Part of a small language model's weights.
Architecture: LayerNorm before each block, learned positions, biases, tied embeddings.
Each number is 500 + 50 x the weight over its row's rms, rounded and kept within 0 to 999. Layers, rows and columns count from 0. Numbers have three digits each. The size before them is the row's rms in percent of the matrix's.

# down: layer 10 MLP down (transposed), 3072x768, rms 0.106, rows 3023-3047, columns 512-639
# up: layer 10 MLP up, 3072x768, rms 0.0693, rows 3024-3047, columns 512-639
down3023 104:504452596536477529481524454525532566506584521413431448578479458477492478499559585529470513552471456521521421517503509441448421485445505541548485452348522523460509455587571530448434547513569467517507543522502547411563562448527500493504558510571514498604499512506488496443587461495588461540515439448444465542557537516582450470510454413663527489513537399497411456559465511399508498431462
up3024 102:510563449475441491399404578475555532466551539460443514591607533513483520493482470557469484443509483531561409535532497537457506524537543390516549528476467478552550504501488475500461566562585477530534447428520534403458520588600571576526460513504434494405540481504496584537449570487504504476520553478550412448503373514546454532473466563569585553415482588453601552458478460493525525375447
down3024 103:564522530580508464476525561496546408491415403495453432498589491554443438507532471530528514436434490549461494552462452479524492528510506575600498502476470500479502455499545507512490474419444526443410484508528483566438535392534513489559548507495580604611529568385527473434532485533489543507487395551491624471491588337465516530437487454485529555515573590491521501449502418616500470563415
up3025 099:472575475442484501543570452536553455537566506543642492456510502463416447467513471539504448454489502580452393471510509506535452578555584531432500487573467653559499508436526548563479458511491488522507528530491462515459474525534584484488441525483476528535446396514483500543476465620533566484576581478489517450533433498501467578513433491503470406462554494469487517532519577442517481494465
down3025 098:486651423458406466455569431484392558478538520492469554426498581426552544527524489531496586430457496493552527463485657504544484485500505536421440416480465540522473570542447428466392450584474447482524593530523481570511534429534563535454606450488441576533539431502498452533464449526515514474549580492539512555462578662545500488436506491549568468465498551460445513473404523533492434440575
up3026 102:426517525495505536535511536405475538452527479469580525521501418548586510475463492536448518477540501462415444507517558569549490552462488468533466461481462541489486446469490522520552505449535568598527419553478511502504499561463474528565540519496416455537552508434478600489514632423467544496468482520490506591553468504483515565356504551554523521508538511554550583550526610524572490456457
down3026 100:392481509500439556623535395550498567559448448551485531464587422567492514430510513427452482454566537487490524535527536480502367550428564452410458527481524505496511471464441592472461468433553570474472490527479474424516425425429468452529516538466475577453477510438587449536487516481452448623450571520483486408543580498497409532473494483532499503478382521554567596505434512435521480493529
up3027 103:463506552466524531465530548435472424563448415485477477432442482565448474449472581483441561446489445456615590508593562500490520519527477453502481521522648571423528443423478498422549543531492491544519398386514451539511506509501506453502549572529481640544447607422464457557571483498541524468476473593508509515537442472544567621557455606519435482490474491489519488471498446518494473461503
down3027 099:386548501481459526498535492475567564496403531477583506475435508577507539460463552472505528426492531479520507469465606462398485490454419463493444421455482490384424542498487521522449508587558499490568509547524533498590507512424398525468464510448470503508492404513504474483444585490472427546447554395486494581514477491603471563568410557463461487461486426529455388512447407537555520470470
up3028 099:457508362416449539548433452569482557491501473563493521454473582516406487627472544490471541444438486487520439463491492530537558529446517545527465544547498471439495437466540565410459481445499488435493485457463493564532584571615514510398530567439486418450449598475545496475467480561561398439546512593556446428516458490487598484605489527586504590583519536530469568524409409561405618416476
down3028 098:669520480492538539453429527474455584461602482510437541576469413444475480488475473458514488506563439521581543560536437406610526497559453526463538540419462484478574470405432503540456614486469429544584519553558453523481472505517477449470576494574515407493447415499573649528587453568584533512507544481463479440543566516541465560462576502492422515461472559396548506529490537507493534462518
up3029 096:484518458487612425514544491554441475504536492455516533515456514452477508516506456466485490515522493454493500452471512447495561493558510510448468489498422495522457378525526567491520595512456506504418491490520553541577468548534511555500570526564459469559439472507458575505461434572440581524503508552549394555502496475418556533505423474448532608427502484449457430410516524482578393508455
down3029 095:528595469411484500530493556509583520557535487451521412420515548454500494427606535568574538512561428506546591493502533436515440479607517512557513426349545548497395397432602541549435597462535552402464562495430490528551463523564454486558439432465498551528587538553391569507516514513432494502472501548533442507455471558550436489484477521573533534516534429576531467535488468444514489466645
up3030 102:525463563518454490521562443600475539532479435422510510444511540459431547564559492534441568519464506411535441485583636503574538484520579558480508566535526596535403436513509527541440422478502566575527427549524536531417491528480446539454511598459585587585484464524473395408458643599467527537511529455617528525443497488495467493522470385441466565513420526548482493552511521465422462507391
down3030 098:467484496442424569478403523484578455509516512487478522542462514503472525432374523620531534565510506483436502513585483436483475470529430583447445563458511474526405503520423578472550506566550482524586464463479539472411455500524494461504468519494394423490507452520534466520454425522560538476503564446510571559530474511397489474523499477500415562424503484512493462517561408547629487498426
up3031 103:573519629458496436564505473533516471452510519532490588486393472518509556492514480502417435541440555486527418480486452555515481509501553494514529430478485500489503461513523440529507519443539521446541516479519607473553504489543455502472443583525507576458521452487483530470554519451463526484431454503477485494483486507553426437549458463530519531513482563591455440441536470531379527522570
down3031 099:462489431445471571493514449478459442565408393418484466595583559463555505488424435491458544520476474478616534498462519510561572532475525526575483483445463591490415454558420477579520495581491450492510538489565522474518477578493488472445506443537478452580509547482517446462471449516492398507411583444552414433482492496528533475506572548453515488466609472534535458452533530501422409520512
up3032 101:488469541475486542517477551462496471537454474528443544525528500428495506498492433516576471531466590473539567496511567607540531567425505501518558553527512446516512532412436538493497526398449515523639529481505365379531517562470377538498554461394479464494493473591468552475515472487427512511442489497540450408426417405518416535534518508510545504541557467571574544521476520447452549512565
down3032 102:455503505435536470405460589574464500519476466551531526498571523456527687493525421510474484499511463431459508503398486499498502506597541464536530572578481499567435502485512586526444497398464490501486516517616596563493474438458418480534621526467530469543491524430533581443478547558558573511538511454557465438533510472507529529473544433457559527542429577532512515520434419527567545557602
up3033 099:495484516391494521462435554444558537556544620547487470488599504532470524350525530472419462484516478477494473498538558560466528645501455534465504582536429536556495514423468498457522394451591477436455560537475512545552458486564529512538377501506538517491570541459493453614520475509544514445408486509462523483538521454460480426496545462527463499534507496505517521447568479493486462578481
down3033 099:553577471502479511537415499443525453411608525534445485519535475544475503549474482437481519397511435465425552392529444504562528528606514491479520448607507532433474473465507492556416451498554491479450445414502523493461510509428497441414524510480487517428580531618528497541477570486499512542468422504586502473496602358520521493521521501471574562445523372559490438569569418540521477514447
up3034 099:539511461454507507581504543385565430482563449544485545523453322474447431489543563560542448495512476465459493479388500580461508484537482560560491562494508498582538473449523569506507495630470376549455491601555439451587458531426415551505469553532555421557442486604531484453537540536528485554431575495426478578521478447475574511551512490567504518486435545479522523483423477416468504526512
down3034 098:556545536565478492451493523441480480562552495564544416484548468419476475570479465366519555403494481454463562547409462609468513585432486548569445520528505518479428510595518430395536529442633555515597530435440576504539544535493486516477430536482447472410476517615510479475438548579484465451582436527527432588440488512474438572505529496479530436624483594505526583530594506570508451433449
up3035 104:561483438465547539487492576559468484479529400502557493518415602527556478540530461583565462417574428518516469527513524529484520573473533504440534445478409493514458506474482499514511491466555512469457473433445444543542462508448501449530487470526536488459493459517537511481451495530448521533425393495567488571551492469550451463566453467481555438449557548554506531658471425510532476633431
down3035 106:491403585513503507393517519486459523477454525549500433468511559541496436537432528539496521509545439547537572427594533529503391525486475544548442588446389462474495554465580442485458468486468480517434469534463499498522529538437450499509516483522456458467590450427568532460481480558520449484495519501443500467529417491576537572497504422478524492521572444467566464498461439586485475407413
up3036 099:479524511459574454525538588549511500458442493503443408436570517584552473447403467524522482497572391483441524505507450643548535480490528515443463548421497559488547502538595542591525465501436493536492483466490433492494469509523516571469510497490543505499569454569519500437487501597445546527558513580461489518458477435468456571537484547584510419441596538459558468516515416549488480573552
down3036 097:582574470501528509574538544487479583484495564373599478536485550459503475504488559477478589447486546446565464482394529570425423478507507526575384599489444474499489509464527480435525529490482453459582456590530539541511419496436567550603420528500489563466470480462523471534540505461449531449461460520549500593463518415450506539459533492515526493491569529372472444509511501447533557510494
up3037 099:557500600522526487540420423543387474537536506555504480442570475447528586476508443517510498537468511528457467468511537500581467474447613461562487480427521504565547442417486490538456437471545483569575449469479481483583516393516529493583464567564471440442485434476506551408471462531485448489550496553451566552570474514480495533558475628537623498548557474511585516484407520424573431486446
down3037 098:461466537480579499458533462488486532502528548480460521415481532571518503566501462581479466485447487453497465476577531518576456445412480592456513628433506464491452483569477565438516570430504429485486504406495502527537465534491497475591519527484545498522480553508553465522532557549542477551423460476441471407549521438517566568478417541510426566436519519478522463566577538509546515527614
up3038 099:466448457496570507541592536413513454493513551501477483411483488577403470484477539503422422485460500506467446433540501460542515525573398528548479433560470485492509445574451506423428596589564493479476473417495411536464531490463455539486548515464396520505557500548460532552456449510508505467494552457487517443505550486507429499557408548401497456569535482487519513530488518451497536508449
down3038 095:448477506456510483517481545449482617468480528580524500469471473500517431464455429433525460533558432544570441384482463528435488451539454460377597543477548503458584544555496524472464443532505526479494535445585409541539564377467606521502551489428449487501523505470567421503433463602563466541511573407533465549500503480499562527443508467502581537544506486581554512452578527511520599555524
up3039 100:537478556378531596466579501501444542483502510588507481467596582476460612442503488494492577571514433471610510550519462531517401565482532546505606491490480490362454485497494491534511524450490459480411409480457387507544472472450444467448543523529558470537380472525577488503469507391473518370479546580494566553474537496521559518459546488525518573554493483429486530505522491450421571476417
down3039 098:521546480466409485555557456505504415441490484579514564394560538517441506467573514478511467579491542367493458546502559461522541458486492464415487479557497474534519468559469594539446513557469442472537527546471539423499492588538476542421454487414534489457555488465570532500557536496504480687525481516486499530468413454524499538486430548395530458429491449588482643462460545435469505368573
up3040 101:475454383462485584410455564437436516579573525554414530463418475575434474586440449423507486438474458491403503496506517447495644449453444506424446560529505490554542473454534512422465495435425487511564496553500470513482524515526551497533533492509433384434523446454441465501513533536466583465448503486548484520418579537562601505431416459471568427550496548578477438460400441486388492529523
down3040 102:548449489535494431478497454564539465527480561568538482534522500544425498446549567516464443519457500405541489522509464475460510500432533446508508540467487579520524473465479428488550509479497512516514496554481496569555459507540411449448527549521374440423391553608490568581512451549489430476546549450576438499445485387465478506531485499483470540454535437501478500573470448541487454566523
up3041 100:548477527442471556533418477457523536479493565491476522447553517505528510473500531483508456427597511492484559440541558545544546527447484593471412438465448537524470504472498451553479519520469392557533430423470509450509434474622581431454473459483411513448538514490610519417464510546497459463520621492543488405498504499538441521488532461572469538446532579459490492453474506512443483447590
down3041 096:490619469553513506577575509497518477480531418477528455496508555512546556444519500456631512426541480597518548408397460540526461554539456475499579420504497490496518464455500494508491494492485515517460594418551538478497558583474504453558558491439562552522453492536500545478630547480519561504573517509420476483507442491559440482545439536556504502515510590451416569457507503493456468488477
up3042 099:534572493434487520532647524506470489547500448500480549455480540428504522464426465574534458517481491488466426481620488506591448475575529509540496454420542502451436557447530563440506435545514518559575489486535483515538582516490505462526481439459534511469584551523544491520564574511494406512468457488471517404539545418467493556474468480542360497515563488607470498418574513473482455571485
down3042 097:604472606519358524459502526504491568553456499531497462489490500483521494572514562473478479495556570617536490463563572481521526446556552427471535503535508484410562615509411512501521493542438543481580502514550403477531485493437520513466520401461545429579438538624566508525430525419518488485486443382536484529543575508535560466560534449447431539491543575468513450417587473435446514533563
up3043 094:587448453518485443496532474510584523499573516440587522485500523402605490481513562457403474518555501589495481456476525442511530544508491433479632519503540547483545466567542581480529445527600472532577506537510584472575463411458557515444558441456573487478479498473493520508538412534445500499536489479477576507449501533502400509497553485528500514383433493430400548500537450500499485496497
down3043 093:490520531454579474459432539518465423559580568466442444538454482618464482438573513477461596498521440548552474483561561482416507495510520552471522448577468413550528475543476552538442609522481499575449544493549518522511463616532489435563493447543541520400576537579584487489429450528633430519487462526598446529417472396556472364428531433488513430510551545527605491500487566561503487511510
up3044 097:500421501441498546337498393468549583429502467499416503408479495488549411513466540538551553523490543508549535482492537461455569543508563482492433491467456555528526440425473466462431454495450494474455518553437465471545550512528537474542492475520546481460543471499425552424495402490511469536387592413499382528458521563467475494454414539559526505484542496525622470531471407436465534484548
down3044 095:442559613508476546541429514447554453518475507465499486650498454563614534488440422477398435403530545493539374510539477496465479486525582467530574416514449536595421531479554477501577549484495454396536479506512515540531495562559544454493365553512515559491471408405485523487453512457458471535525588519475570534491548417585433469447518465525509453466521402435445539450563510403463463444542
up3045 106:492497424432505446513468521500519435446473504628534395526580470487491460615457501516512609524468474467498467420503476475475547491500510536492489543431484495457518501375438396535555589493590516561519522471415400496593568547481475504576369494449484564492475489506604450429450539559512533519454517560550546464445614429562549459441498515568486568474488554553558489496461611592551531463494
down3045 111:441465523565490500489471526522505490530519533412473577491507555471526534495388510536508540494450454491521505528549537506518556454543483517458483529613421506418483485422482489470589512415408445520523502497456594587551552511374489590476477557538505471501525526451543515512410476488469534466495617401501477556500486502477517587480557508500520503545417658583586556500516586579465519490483
up3046 098:557540528557439523429499584472483511538487510565590490616494504494471508581488514476461551497529539460445433560503445494484502543639427520443458468501361502546441534510484453549424566457535478406504501444537619476581459513484468511583496494523502502485584474411354495462601454552472514490547502525499495484515526569458452476524558473507493571512498465480477480544545445468497489605463
down3046 094:554510456549474516580516499517490469453521515474493473411472551537545614478542550575628412543460585492482482394508456429571510487498430496469474528429513494500581496372572540458478633416513527409514528427388474542501544414539502451527515494560504471453467559483538445459466481562468418499537442391364496480460496492558524366440506542488522499545538511525439430560476505437515484469486
up3047 094:548478498516544561605478477371623494567492504437443410573451421451478584481531485469579491565411490578566448455450485490451473513554572509561484494532463574533445488513539480506480399493563487518427539453464481548475429442528461539484489376454567487504469508457555396451543513455504517490534575579526631517522565611503452397522431415525532474428472498383462516514493476545565544494553
down3047 098:485444537472532453389551566497542517481573459503440510485521515476440446504515472473543509517492442484473376544403433506557523511422544533544543487450441457537512553525542552487482499486476502505515553494462439419576522555466599420428414495523382466472605565498436554520467456503448516401458462491500450506446473501541435500565541596490482518512472605477568568556540574431532534537519